Part of a small language model's weights.
Training: a variant of SOAP for these matrices, 146M tokens.
Each number is 128 + 32 x the weight over its row's rms, rounded and kept within 0 to 255. Layers, rows and columns count from 0. Numbers have three digits each. The size before them is the row's rms in percent of the matrix's.

# up: layer 6 MLP up, 512x128, rms 0.189, rows 356-455, columns 0-63
# down: layer 6 MLP down (transposed), 512x128, rms 0.188, rows 356-455, columns 0-63
up356 095:136087076096075092139222080158140097151149116098048069085137127118163132115126160074141111129057107130096136155085145102077145064126097110118081113153158117131123131131142146042127114119135133
down356 090:111158091149100120145037154094071107082113170138144132104088104097097109073086082142118145146135096161166128138094154102127122078124102182094136143079133102125069038099128156189163119122117127
up357 094:144140152165103165143137152134175151128152104158079226146163127167121090146146165197138148117146100172082156121135116188148179137138156131127131119134123138155136094068127120138159164078189098
down357 102:138125118124145138154178137148164137141209134087100118170144100110133118136095172151089159164124099101125137100120112144172151135146118117165085146127172105083162117135144104126151111108090114
up358 101:121121130113133131128148097179124079139129062115099165112099097187095142102081159160124099108122204141122134154159147161102094143111182120088218124103216172143092117162095103100082158087133141
down358 104:160157161152142155068126170105110183132069153113152040175127148107140071184146138092157147148120075186131088143161139153137107084097081123127123111094095108072134149102184139179095093155159143
up359 102:230115169107127122153132164137125113136085131161154130147103121127131143200136125127118090123070122115216108074072118155107185182184106160157120130110162151143108170111159060140139122137142163
down359 099:115165084157127091176120123178147064099091082110109160133154072141140106145128178110141117107118108102109149142159124119134154132120185137112121129063155169050052095133178123126143118162186134
up360 093:101135082122125157120148153157114111111111192189156180153096152096131159111140149072110154079126128132101150131167139201130138159106159101084148121115142131119115086157129121197102096159124145
down360 101:153124108116120152135179108074184079081128054114131127173154143124064169139165120152164134169122155120140105199144149127151109128150089157167117115145104109130164133166141206092098132075142113
up361 098:094109152179109142110142139076166125125141161070164100106121111125099157166147075159097161088142130175138144144105178145143175140145086158070152178190163104117077149133149140126191137138078104
down361 106:110174093091180134156154132118057148141143105111103166173117143163166109114103146144122120116176169088127198127134120170030141192150150150114104105116133089140146142078131106132112123109074109
up362 099:172178175134102109097118057148133071139134130144123130128134105099175119121182138171141111121156186135118119118116113103092105084091161091098075141102128163151120069140191143138082034165137178
down362 091:144070173101117121104074170096099112163056153051106082121124087146059119107120108129085093126147082143118196179147163124097141158149112117127136159122126132106130143097127084142144142101183159
up363 103:132098132096123166085159089149124130131090026138153132147196129216155065097159132121088119073120119154150163130144120148139121198103103175182120132150136085090060145165108107167133098161159105
down363 102:168135126145127083189128138181099076137181177145122174139087101112110167114102108147124149143111123132092121148164143167115155074151162131114142146105119178132217167111089191109139133115117125
up364 099:117135119082132112106083121087103106100120141136106170149177123182095151072111102193107064159139092155119131107076175116140145129197144111147170106046163119120179143138064173144199173122121118
down364 096:095139113082091073117113161129174124216099109134118067110080121115169111133155141113175098147141078143091168153132055123113127094134169118130122142170134196123119099151164123135166101165204105
up365 099:166196115148207117148150057148106147137149108097174120135136150105166089160163126082066091165144161162080185144160104162141075144103085138130137079162141116160197124111080132132093159110135165
down365 107:153116120061145136175094117110143128130170131179096108125109152168103022152101130111111096113137077146118204099192148086100143108098146132110118063170111101145100083076109048170109140153135151
up366 096:142192120051149144118158131167134139089106104093137094079082111135168091163150138072170151116159153159121139181143088122082086082066117116075189069132187120181113133147108118131089093093136159
down366 098:092122091159155137175068126123116136150170092142143156147179176107179171065185141143110122109102108116125145133088178104139126183141112097124136135150114115121120135146098179188140133080207108
up367 104:089135149140114165125107151123178142121162123138120111112150075149108110164125127097140117099102127123078172115165085213131121145156175063144110106122184134101145103121144132141189107101182164
down367 097:163136099114147116148156117167074124116128159156126152135074127164149077074111156191134147152121140107164192215116135135088096125128115115113195126174071162112190149056160093132149077145104132
up368 086:089094135183130110105170176085082112216083139154122160147124132179188143164128120153217112065120154116146130099124119165089132122104130101122131087160143106100068157203156145121074180072157170
down368 094:134111137134106190098063095135189101051188116120084153127141154089098097128082158113063146182147133097116118181095149069176119129107159185121113104127140127138109100127163121101140100132077131
up369 099:125101080146110101143116025212107161113100085110086160138165149150188032118178072122179084124109123154143157175058125108134078154062107139080140164102093107118128155140152156076127112128134154
down369 097:109192157126136134094104178148154115139149154133157116130146104074100172150063150129121184089135088147120098112131099112129154091155130145149108118159153240107109049084143159150102122122178126
up370 105:158052171096125108140135056124143171110079122153101117068127113163139081118074096072106147086082110149111075124118153165166165110146205118122175125142181119120109105110180119150102094111177081
down370 104:129132099140166146123139095107156135124076122086207076112134122134169137179118122141134114138127143079130171144140104129143090153138110146145081078107127098092153136146120097150196177174149068
up371 106:177128160096143061157214111166163077190208151124162082128082122162107142147128075133150129132100096094137109168085113159104142166160154106142138116173091136227115092172138126172117086135080127
down371 121:135105180108142142209169113121175114139192136122210111094090136133096218095109064135118123118119145113154147125091124189159143134089178066174080146196139104105137132203151146133152105100129181
up372 096:100140130145174066183156097141088195097128112155097118139152092063064155123125102147122172074166142118127144139160136115116092191124127137091146113062105083182165192137076160127137118158127094
down372 091:079188078125160157176108170102086106142165075162146125175155132152194107133143124128155112134126133073119171137128165143117137146159144121103095135162150107070113109171115056088048134139109183
up373 099:132128151108134194072132155178165066185119177120134108130096150183133102121115087202104078133118098105119122147098174111102124130117212082152140150069115159119115134131071150144095143109133140
down373 094:086076100164084134119136066118003153129112100165107137097195160182141082152110127100163142157125115089120098124156139164111156167117103126150123139145125148110159158192193140149117176125104070
up374 095:110077101128109139123131154116114120140124140050187124143069150166114166113103162136109103127144101151135129133145152209104116142112153084134166108131062105153142063104167120159107113099172137
down374 101:146164164183135157113113129110089130181131072194070128173137106121104158119119106122147139200139087103122117130149125090135160134116057145132063118125160146042126168135101113193115178159121089
up375 098:129124107169182125106204123145101119115115163103133167101155133169132143118171159117136095116078195148046142086109143142126057106127141193087111130121132190035114114194123155132174108118200101
down375 098:093133136078072103185073144124122109168142104131133180162082151111147141154101087111112110122115119107153164114145129140138154168140126112163172105129085115243150104130111127156122129149055109
up376 101:154186108110112152078125092095092113099157177087086144167085117084098077173147132128124147139098111178143169132127117150135109143126111175036162142110095096112146185135092126149133133146157128
down376 097:090115156100118141148096127199180140165154141112152108112119152188179187115115077122171124154129126071134103166125103125146157090113164075135104130151127180056110165173116122143127129130117150
up377 099:132183106081205136088112098154102112094131107158159125109073113154051223164093056062111121093121128107123176141116092130119135115134147114126113094124149100098150144183140114142122140123127102
down377 097:159078156130087070144105098087134097062122075114137094171128115137149065103142171171120092157157092112134105146150124143162123164140138130190134170152153214198140132167104144141107112179171148
up378 100:087085148140054190168162142073161111142131159151098140132180127119177071173142120131143135126124133094100191124110102125075095177086100161161090111215147185121115120145203137065155105090181128
down378 100:118124222174138080108053112103162103160160154083094088139108107143110105138119068162118088112127128138089148177077148096147117103157150084172127111106116151204136166129134128082141160134143104
up379 098:175048110102129097075085066185148134100129163124129168073128154143104143143132179154109066115116130091135103087161126144128114144155156139082086139115093122129123153143156198166142120112159112
down379 099:090173148111147112099144102125163132161127084137152085147114135193130143156131155136119188154132172160182126124132087082115132094114133092111156172162160117106140089107117086171121107168095150
up380 099:154185137153080116134162150204138102141114096099110135159145081125105163120125082168084146076058098114120175117163146190125151138145140172130146124107050166145164150224128144110149143115123124
down380 102:080187135111114087099091154143121189109140129130153178101093138121145129144188115114135134118127095173131150118107116161119112134154185090149132095117153116133065062129144166152115122101158153
up381 091:132103056127124147136192128144201099149150136151148136129098167122120195088122123110110106147152135111189170183153145079176069128143218162113124068155091122095110128116085176157091140161148129
down381 106:114204147109121153108150168130120122104149081161122116118150125106156143154168096108253139133086135171139100178166146125067153189088149104144136154101178149113161094117175102100112086108104134
up382 095:137071084083197104147115159137154140113100099186089158145158106063101106147132115151099137166143115141137128148096127100167120126150170144168111152200139105072117102152205135139159211153090173
down382 102:121159124126094147127173152163118136148176166114088091101091105154178041119130148118144075121195160143129119090128120113105107180138113126123180136141134135163161153143144107073090100185101166
up383 095:080106084123088124063122155113149120116059186092171133079117202126086115078116110126125127089099128161156067145116103122158077097156146174146120083117143124148141143104140115172144124141094133
down383 096:137183158191107143126056127134167159125105127143173119195126077089149153117124104128183120148137150096129094153169146106191160099105189163106097194161142130117100166203124144097146135162154144
up384 097:077091132089154085145147129177080130115154108146117094199137159146155141134157159065191129114146201128125092179099162145203141143126121125131151110104122105105137092084101148147178097119138088
down384 096:171124163100217056148133120088156082124111194093125175117170130141122084077109126111088157125127059073089076108130122116135091097110155082156117146154104149114114175083181111111127118115124075
up385 111:182144118183119127156169090130120150161184085136112124161130147101137064134152136057169086131164186142154148115127141125063114181165109135097104125091136135141199142174154106097108123116157132
down385 096:123107093116134193096115172147167127130088183089159100076143136160218095116099135179126118087074141127088113158173072158172144129075146137120140049164121126155095152152074200173147086097162094
up386 102:156043077119149098140175148129068129145173130109118184149152079149158134130105143162169112107111170130108107116112137087142063082134146098199086120110138123115144166136095126058112117159186140
down386 101:156178120120148167096106116147154128098159133142123121045105109138129116114132134151138160148138162145131155167147094162076174144125118138079126100138104113117192048155170099170191119155128128
up387 095:153210101148104131072092093124118125076127074176120131168150163059180104100127144118105147080149112127142126117087117132078074189123089165124163112106120143068178130080170136110091137134132125
down387 095:083085124201155132119166160069118115196116192104174124072121108173116162159143128068114141142127210188115119131135129090107139105100131121118141090175102102164088114176117077143168152094100161
up388 105:190076154111105140159170117069168121114140127125131161154168122113133161126142141111148113119146109155202142148141108142107167097181121171151115173186166109183128157086128145097129132159182105
down388 104:106115082138165188134123115101126144051104110078135107126157116177156102113184141177123144179082149132109134158109127122128120175098134131110115156143174184155153141109205143156165118086165169
up389 096:167142106135158108099109122158076182109164125133160083090122118097105115101145082191099178104110117134121108109046052159111135133070118099124103138136100073105169134140149117145093109101154118
down389 096:099167166130179157139180116078168147112152147077124127160158128126098151076153119095133138094104111157134169124139146135143091088136165127119092045100127163180137168063091073145139106097118103
up390 108:103206127144114152133156089175099159185105125150141118150145122137118059133133123185149086096170140118125092142125120141106111177148118076080185165064158132125136098105188097174073078104097090
down390 093:130085095132137084138068134176111181136143140073135068083104090097138209160106116147096152122109107141065149115157124102103162125142166183159097151149148158142167177151050105109195198146154159
up391 090:113142121107064119081117164141119176124152168117084165104054172121146118092161171107121152057109072145147131062156173139116153159087085149149117166155129121147145127165118112167166099125146119
down391 091:082157077117101115174105121089141159118147065085163092123132101087127130122086163122098111153125221158116137111150138111139121106153109100080181128076121167108105098086135124099156169081084146
up392 087:150139158115141100115182124113156152187127148122123086164047154156171095132131158087101172113116062137137171141115065113113157114131127132155082171137116122115150104126090117123080160131189102
down392 091:148105089131094124157093179158151137176113103171127132149207104175086119166167102163163111109165192134160167139103142111192083116143131102132085122109128126174071106135153162194050093167073110
up393 091:107097176153118138116206099142091147138163116093120078144164174104103145127126091162159101119142116111142100089120124151168086126103126117059172102085175111137135119155131104195133139135151200
down393 106:127084137136130119122159076127132111130079099105119184097183134140113138119128144118104088140149168149154149098078109100132185105098076129087101144095146147162183170134077160158074135172116123
up394 094:159106142115140164210110141187142139136174165110071141091155046155109179080103150141131076100137151137117150127141112108133125097151157105135186072133091105172161083092084148150130176137112108
down394 105:125147113118126136122144092125087158102190166143139131149108144137135173168114120086148138139114167131125066123100115054104133167136008111113134167073132150104117120117095078134122100053189101
up395 100:077178128085114088171161095077159113103121088082153171170162125139135094158156108118147150132126152114087181161120123156130104168158090115142117115121158104109151133148113134125149149215092082
down395 115:144139152115141135110081130070085141147163100174090172086082130102133169178087127127132138130154109168152126128143137086123169161101137102149157126168189140130031060124141116224138121123147123
up396 093:138091124146186173095147161077146151153171146114040131197168120135126115113102048086134109111102139138145201090115097156170114150175130129115125115154065125146158091062070115142125137079157147
down396 097:147176141105138123069151153153174135156166118124070154130149084129107105123081085117117120081160131115132158115110163130170135128113164159148150144213122031099127123101057110032096183132121141
up397 099:135128168137126108137129132128113063084167075102197129140146146141154094151130174116168137130162162158133143110155112111090085216127139119168129086086131089155109092138179130197077124147207153
down397 086:149113165155177144093194114108136125147120117174115167104119141124090174176104051127086111109147136122094120143194125159123145090120137097104140121116119144162148127148151071130190163140117088
up398 091:165067080168073195081156117076159057108099132087117099103178134159138092104087153164144157133126125168133181160150064112068123100098108140094123153168113140092112124070131150046124139120111138
down398 101:089077179129116099115120093083148088140146144106148157185114097164135090150158151130065129100150118177140110155122156155123137143185148118154168125082125139075158084137142143107108138115132112
up399 095:124155158115121049162174077152156171219176137157223123135117107077157092117149144135085199169133171150132190131097076163132138139113180108174163072164110178160125126149104145151138156125116156
down399 104:123145131167152175130128115114133135179135119113164130108148128143104130124117132121056090082159122069098049126146186114147169149139124090085090125071127137120146117117105113141173156098097136
up400 094:100084144126090119116116115125098173124168098173116157140143148137094123120182151079125184141072189155147077180170147172181085134091092163112103129119087123098163142178165173146147118126192039
down400 084:084091123112174146183156155088101074119084149113147108151118138066110143157132126161125122125140056102132174145120139092065171091107116155129115114081155133125121083120168192137132111150065122
up401 098:176126095138103113176140046172124121060142132118165136117167105118128119194078147197181087147086155147158114123082097119182111094087157145100106120155146118128099091177095092111138104152137124
down401 108:038119145178192132110146142124126127078126174131101116152113138106147076141141120120140141121160119097130126129076106116138151140131114130190124082183111118156140149137140118171182158158144114
up402 095:138161079096114145114105173123164115126053136181107114175203073091163093159117094093098123132148183128120124178107110119159152107154113136146104146110141107104124089171119151115167159110145159
down402 100:146109123130153077138216056132105144125155183087113096143091118078120137115178146113115137134122178093145090115118088164153069116141132159150143142125138135102094161082198066133112086123125140
up403 103:132118073179148138082105181154140153161196184143183201180143105161123161155112107144125146154088105159120123106065190169119146115136089178108098168147099126122184142140104126144130085170114164
down403 096:117187111117167156167101065112185126074118157170111141107149115167120118146139098101174146082102150135082118173132123150105106105137164098071105122116140178122109166117160139080133115173103174
up404 093:154127104129154167098149109164153132137077149194113125099110146147097110147123123141130103070123122108101090108129104077117190118180189183148111136151114132095107123153103137140086150092155166
down404 095:111156162123145106135094113134129065194124090096142148127072141102120135130115147176135125091159156105078121071140155136071090144073102137112148186130159114086156134056169140107165118179121117
up405 117:097130095136162128151134089105151148152127098152108186124089148116191152143120093106191109105132122131135120159156135125184109156137176116120122101110111144177151079164060093072061110104170119
down405 096:142171059120108111157118171141055125136126120083116112123141087092081145114121152096081151128120152180135092145115155092161126118081135158172139120107136098101099097117161142089142117147134150
up406 097:063140087131107098133183136144091137086153113137142169127191164123123123132170132148101114068130098142095100185183174153106152176073156117104126117106099113217215138187128153082109130075102133
down406 111:141096174114058174127094110164163150123141127104107115112065154165140162131099137106081138119109153127167158200065078056148080056082186137167074145069128108071137167066127110176145107135131095
up407 105:082101140160198095120151046090140071150082167163117135073095173119049149131141155099156168090133121149112156148168148136110152108125124097138165129118085063153135151093158118113095107172130135
down407 099:101134114158136138091095122126124120150159182141094138166114111082165161110165161087137068213125106079136158110102125118119119146097123119186127191095166157171120109130087123162119122159102115
up408 098:144073169098154112111151133183141140115176127163145192146135147105068129127088106218169172133178180108092121153138126173103173133183126138165112122181112136142153143145091164102139142136138091
down408 112:111093110178121135105163106112174188143156141141164116104153101150175157159134133098173202135134130120202100120186173125081191092143100149117132182075181165082170136153099085072122113082109117
up409 105:118132072119192154109091180158155129124111116132142138052136103096137124049167123087142116165121151177129180151151109117116083147125129166093191121120121100189133139136116102144133136114130091
down409 110:117108139110138090090148130131139164096103185138155124141144146136114121144146129144133103069124168051111135112183143110150121106146138138084114142172140076123118163112123184113168175111140082
up410 091:130070154066168145046131125128138105151137106165184113102118129114141100168080163112150106138148130163116161114079118125121154128094104138125138099129164120102141089079113152084104144167112151
down410 093:112127145119095171146150169179112122111137092160095125133158094145139128065138086071139135111067195124178136114162121164135092196124082121093078120129062113156116053122182169166087059149085153
up411 103:150125159095148169112112099140157118115143155171162089100146196159138172125113076071157119142087195152145157149094144138105083095176167112124092138151134121094189131154117131158146075133173082
down411 105:164178068123129105148120154109126096091130137098095131180087107052164048138124095165115131135157090107139096154087141099146136163108163170068155063134141139076085098156110167088080088142065111
up412 101:103147185109095129095140095169144101134104111163119104118144149146136136117137127043097165167140183105097103086192110207125149157139122100135109196105064143147110094038092169203098159136121136
down412 096:162138138094124126168135170128192098122151110131143140112116173147135150140138084152120098096163091085118117168071145126094120129099160130131124112119185120127068117085101157137137165128176126
up413 099:100095094120074189108136115142103094130111105124203155087091139114126169120124157115186163120103131136136107137123135160146103120127080067109095103095138090158096152129080129138110138120050139
down413 109:167094071129111106153128106130105195164099089166048113119129075138131108081153155084110136118113101137108105126089134092122129165155114162129149135105128075088187152131099128127110124137204178
up414 105:046086112148086115171139102161102136108132097136097146150188089219151127101100108115165123124115100094112168123138183194135132118232164161142141160147125133112100111149118145115097117132145184
down414 110:123167143125152097071148107106136141140212109084115142121115086088185138155092117116093178151109137188137146132082127154150183144111138089137115065162114086133126117122128089131146124103038118
up415 111:118129115171123125109152166131177108154135165112086123089090189116133115130150183129180182080175142101188153108109127167161095106112144136151095151120103116120146189176155149123229182131146113
down415 110:119083129142084092124177120107145170104075154124129154105087118129167098164149139131138078143128177077193139088172096122124162112121146166141132102185144095134109191180146110159158116117150156
up416 106:143104155088135078118202176092122115105048116131098125157120126107135158172115159081128152185138220106150136092131144138090117173124140163126205193122164154153113121123140164105187142142137046
down416 102:080192087157162146129104073120081099107157118089082154134179161102202100135099081129113126156108081122107099078127092174120106151137161126118064142093180129122053160188138108119084131153143138
up417 099:125186173105153127124236125123147165149149167142101153107098128034111133115095130127159129124109112169150168105088106128155137147096094149122093102127142175125150102103178107101124147170164114
down417 109:132168204158068133147088143135126134124121048132122226147158151143167139150151111134089077114112124098113107106189176079155140075178110092111153113128202151129141159125087150151140118141112139
up418 109:162210162062064118138141095124113182076129082053150149183110141147170146157124148125179137116076176146085160126103085158149105158155127164069112089132103164076142064137144106118118109127160183
down418 092:148095078101201174106122112106120102173088202147101128098117139095099104086114121166094100155121080143152104110176125101090134110087122135197136122179128138173133166148131193143201150144149110
up419 097:086087108085141154109164082129149138170126148097118075143111154137121094127138165133123169108169089142187120158072090139123117093180161095165133114127068125083150072121118145146114125095074171
down419 093:176087137144106099127149165152121150131123109141111162071175071124154177120083115100102102122120121115125092152121103170146114174103114149176151183067102108081143107185108094090122102122153058
up420 101:122081196097095115078157071117094110143102107159118131147100195124120088128120115134176104109154075154149139164152149114141107136173072146153106158096066079118102064129102148141121116119201185
down420 089:114140075090154123161130125110071157134118119112161142161091103121122060103153093125164116148167087111123139082112051058111158155149161064121154053093099147124152141148121146096124123123148114
up421 099:143152109188146142112087107091121127106065134160128188073145176081218138098165129104087089058091176143135115122157099164111135183092110121141136125100149107142134154138102179111100123143185131
down421 094:142066145079135151132078171127239150095160133139082118149078113185081133126120126161180134160154127104084164103099143139152130189078152138200121118128139132076128169114153106105154111121198108
up422 100:158094176149160123118185152123157097101100118132118116151108115151123130187126144140115121122121155151098135162039109130139133161160085136115139167122135129168085110101219156098173135133073142
down422 093:143109091152113185130125094155075113176153165156160108087120110154123160139123172111120165106104157195170111157141101188144089135120168105139127105150096156115117067155106141144122104151165110
up423 096:200147079160149118110192212111181103181168169120128184145164102147151155043135128162064064156141092145092144112123122125127120121099079122149139117152075122138182092188110113055121065124116096
down423 109:077154086122100134153092126115170100073099104172177120113128167125079114065107065097097132092159168152085145132128140164132149097079127123124104141161090161094155183093107108185145080106125152
up424 103:135105060116142207136188129111113133187129077117097058162110123133164112091099109158159090049166106128113154083177079140088160163089086164103120174106089087081126151130154109074126156135191126
down424 108:147182079167137090131115128149112125107101163129125142121116122123117101121212167087118144135070143104126112156074105106119119116145164071133125140123190174139109054141113148078155118148078150
up425 109:149098118116140114108171151174161105106165168141103136134124105158140081135134041113162115133175118126181174140105117142044150173167129161175084154069151124102089100121157168152069123157111156
down425 098:088100135120148115126114143082125179162131120172134099109098085084177085140090082153092055049136094166163137144167118132123094112071092115119137134133119027223113131127101166099113131161078161
up426 101:125171107130072114137156093164104106115109103095144142097122104172116093099073085104157139150132156133189138083132148089155092094145182128119151157072148096102097146153069106104163097136148142
down426 102:140099127143151082095171159147123104080117145191115109099104204133120122155132202116143114105146142141118159142112156113079160164113056158152161139208083161146117117075108143138103143115129098
up427 106:102124124169130036111120121124128128124139175120157133104133165060133149175072156060133188143120144151105188142200147165148154155059158131113085134092032142132128130148128160124152150173155107
down427 116:099111128188096108082120147114172147194146069125106144140156142145092165094082086132113132107132096100173080135122141206148113108143187180134140187119137095104124099201097074096107160134122137
up428 113:129136163059164150133158102128123106156147164106091134072140114102199115139129128081138143101127137144100114154098133090137084149101088129090149109161170169162123052110118161158172158083174113
down428 101:098124229119060081077163128091093149141113120132079103142094176178160121141114139064116139117149139151136088123115103102123144076119180151125114153112145176151176170118144123159134144164219144
up429 095:090132108148145131058058108143132083118089130168120136095095144165096111042115068106149113104120150132126116133135164138158164130161132108146122144083101183122157118120139160134185167176133078
down429 089:193112208147163099150143136133210161134092098114145114087145157124132114133129113134134098120125082049118159110111141165115135110158107113096173142140119157154135158143074154146080129179102169
up430 086:111164125143187089117151110122107177089172108138142150063148135141067126138140149141105113088160085145061127132110143144138110183108107147128115130145120081116140211141151155118147143136204119
down430 092:105138103144129082150124114127179073125070074086132161108164138103101096111147180152125126090103166087119087111138142087114180139107134124135114095064152128128150156124145121157146156112097166
up431 092:092151094075104183101091126144103082126098120152149142140092167143128080095164146175077140147139151175110123111132099135133149115075096092153098131134184142107111181163127164117101120160142087
down431 089:141169162133157135116172167120153154116139122149126128130091125168157131127111125095121114124172123184178135127131120149167170106188213146151096160104094140119108052075098084134115172127125179
up432 088:171148118177083088112145129110147139144095124133142154124129218046107139098133134134119086090158108121110168128083062158157091120099140106132125252085106139165149163143166154184101171093136170
down432 087:139116116110182079149122072094113125072107064134140065148145082138147057118098107115153159089107217151209128159130132103077123135185127121111131097134123151133041075083082121133178099129130156
up433 113:088086128133128179136169107119158131153100115176145163111197165175062107122074151107105123086127150150098165066144127164150164165086137116142163122105080096090118155097085110128123153094105072
down433 102:166138153103102143141102105161087143096090153111060046134101145115164124163129142174101133159117107156133078152096120111102057098154134143134116082141190154152128071118181177187085129179183142
up434 104:141152122118106140138115125143099151125106109104139147141103088172169171118047103144110076094112240092100093211109053148166084082090126133186136128141147152103171105125127139147161122099108091
down434 102:099111155170068126140118116064159183110167165110144148156136121083129123158157097115126114167145177070148128100139194136117089037090110113149135111076125138189106173118070175119096064131090143
up435 101:176180159154101076111070149112130126149098123096093105092118134114112178120183141169095085083194180167142137105126160096137095124148128181126088184123179146119129125083129138130126117168145185
down435 072:099156128137140097147092147155133141102103165143127127159158119132155151133081120120124115138127087180125137114156118098172143131137143052140132080087134125074116111170077134124164069104122191
up436 103:154089102126093130102112132170156128097093101111132094113150100064048088104124159148137099120138093136092080139163133119151112096127143075100113183124107158194129141188112143126104189158103127
down436 106:101157161128137132172146138132162150133129115105106076114123083092088122136184142130095112093158146253129068098103145081153080150157171088148145098115148176164118154139156112132065084138083093
up437 094:193129189076190051151141093200139134093115148127132149130136127180138156152143098141125122130142186141105128221130068199123065153142127133110125155139077117150088144168130122132140059086175169
down437 116:093098071144093145130084190109167100139117149116061099153125137182179121117112127135076172195133126136174123037134089057110154063120148143157131129100168160134096120112156140110091184145063167
up438 084:104105154082111131124113100169154094086134145076158160124128110099161123112071119129141203133126130123151148159103156151130063113090160105155132175136092111132094116203157156150138216088150094
down438 091:138070158144159155133177137132099187111150145198130152157162140135144110132161142097105124144108162118060148056143099141111105160179094111098118156150138134092158126107088139139114091191103139
up439 107:134120109179154126071131115070171104117139198131145077137074136147088069142114135173062165159083162159126080145169114139063097151170160117070132136113120093185143106098165140185114093120161108
down439 102:086129071109045089136176128146133128107108068140081195165144096154139102145179104116115150107136069119112155101113143139130177149079185150157099139109096138085130152180120105077164150142120126
up440 097:115147163170097105158158075206132120133154119100164135175084144120098092136100148121126146051083156153107161166120090098121114170140146139087125108090115153140143162093203110107175087122148206
down440 085:176110093111158129143129138083154133169099158059086129165144133162128185096158148099111095097126149232175111101149144139130084130147159151138113120166214104177141086165130174140119114134183091
up441 102:124134142087124104122142081190085099158148045180157166118160150121166137083155133172180135102164113119092162151130140136110176154134100116199133110198155174140162210145123166129116148180181127
down441 104:176135097138215160126187129077144152073120115066138141113116108111100137148104118073123204114100129048117123106162159097135116109092116127136096151120076146118099129121122159167129127133107082
up442 086:085106229116168133164153128138122118147120092108130112101121092162067112133082134153157133106145165121169082108206107148112099120161122115158144118085210087130102133189083157133170146182149142
down442 100:141131130125165152072138062132146197160153098123138108117124124114100085100134157024203070116165166139052110065170123162148117109125160127112126137118148187093119117108146090145165106134133081
up443 090:074138136082131114079117039087108091092044130194152138072164092124108144098118152137159130121124160107103134102128143105110167156142085171115160144132136137150088142105108166196092169141135136
down443 086:119117157106111123151139136104124107138158157100148027210162164138117167103123127145137141167058103200177128136150144129136093116108091106087130097117105101094115086182199101142136117102131123
up444 091:091192095190135146175113111107143122183079165080172126077092109173118144125146136121080163071164157129120027152099139169081087141104118131099182126143137111166188174149133122136131104102138142
down444 102:085105140090104048124151178130147174093125144149122124117146120108082115120136095133204086121134089118086192122149113159144132132129120046100179116087156125086120102105140117153149105143096083
up445 113:109180094081125200114148198136139107169105171102124092110110084135096150168094139178076101115147082137128093144093110139130135088120140098120114113102081098174164132172151117078171109102129104
down445 106:117126181124104108107116143140118165153177076174214125159158127158114177085153144132080170080110145122151157109154114153152121124085087170147133129139108155143139078111102146126133111143115143
up446 104:115140128119084162186118123103133133100123079128127110186143174144110170128136154163144140151157194140169162127129139048099157094097195130173207182129145105174137144158142141127174138130137089
down446 109:111184122106060152087149122079141085123102160158158092095138125144148154112130124116155136129123062100089146078086154153125134111109117127144116147107125120079158107133114246160152170151089093
up447 096:145197071154032122154160152102112188142162154142088150109166081145114094150147124147114103112095127122092125182147125155189112100142159100163125156128100113130146167133099143086147127201109163
down447 104:103124109151144078109103181126152136107144089094146041095183146122077087125139091118152093122154123145090104097121098172159058140101146123159150129106092137157108101096163097112187097153140104
up448 100:123125087100065124162113138179135148135169151065093193169152114169140103102157108141205150085110130139129161154150167147081104107131156116120130163120086167065118153152084134151146115144161186
down448 094:130122136144117106071216135120110081127109118176146088124154123035077138149159113171090141157158132137162134096151146116158138146116125067101097104079118116114142140108158145124147147138080077
up449 096:158069108093105173131117143186142104152149150157187148132067194093119145148123133134128116240133055107146191168077080142127172116072126130111111107163102178143169106163185163165126147067174094
down449 097:088150139157147108154181059097127166174129107175125169116060064199154144087124079129157112139097162115091143115105132145130162108175108132119101144114105125061095141133117148110094159140102099
up450 091:083106123162117135150148081151164129177196115136130111076142158092151156123142108100130123065093126118110130110145072143115147164096129125136095100082135045157176139146122140104148138179136099
down450 098:131169188105145116069124160179088185066148144108087087142145087157116107090088160113123118140127119148115151115097099130070117162129172069136130130085186147154108113143097155108082097142102185
up451 097:166208110153137200127158075172123106187142111157088170075117195123118157152098121160147109093118121127146115151156109096137132174137138176108115118116152150162153150103190119140105079142126159
down451 089:090080122140136120099097147114082128118146143107125069134079102131151115178134126169116104174122118212173146133119099143140070128135129120101160106147103155102092087053111178120116167154156163
up452 096:147094135120114152144180017127096150180196138114148131141123192070120113158130137087125120143156050075092172143133136133103146154084104123138069075161147160140151152119108113122151160124200142
down452 105:118095097112097132178094121126162100100113159107112168169152114220154092114096110126117120078101172103133133107114129137108108146107130159171124153105076175074115172176220111107166091098149148
up453 088:123098086171068180079114090114188233136137165154042150144137157167129148120097118123124102110144198168122109147164171112104171117168093107138178090099100160091139150075159113166111169061127115
down453 093:167111151159104155127135117187141105088161107146181098123160084149085077077104119167179140114130083146144151173092104159145160102090149136143130212146109113166152107171147121112097132156135195
up454 108:079121165126129116137117181169193097091153142100155153084118082107098171150151125119142190076117153129120152084110109155144099102139150095144056129105051168133097085081167129173126103101139126
down454 109:145137118123181117122115100120171110050128116141148164123189128095098132101124153081143098074098131131131137109119184148152125171154028142092089158088154154159150142174125155144126124206143154
up455 105:161118178069170079084110076160161110143185088098122156110096101173173073117126081117114187131159090146157160128167125210087134085092133145126147108114136247141094140146138129075092108108143110
down455 095:113173061189175081135108129071211174107127192113139091083120088108120167162112139071145170126126175199139152159090155175072098162132106110123105152161061094146139082115175128129146087175136123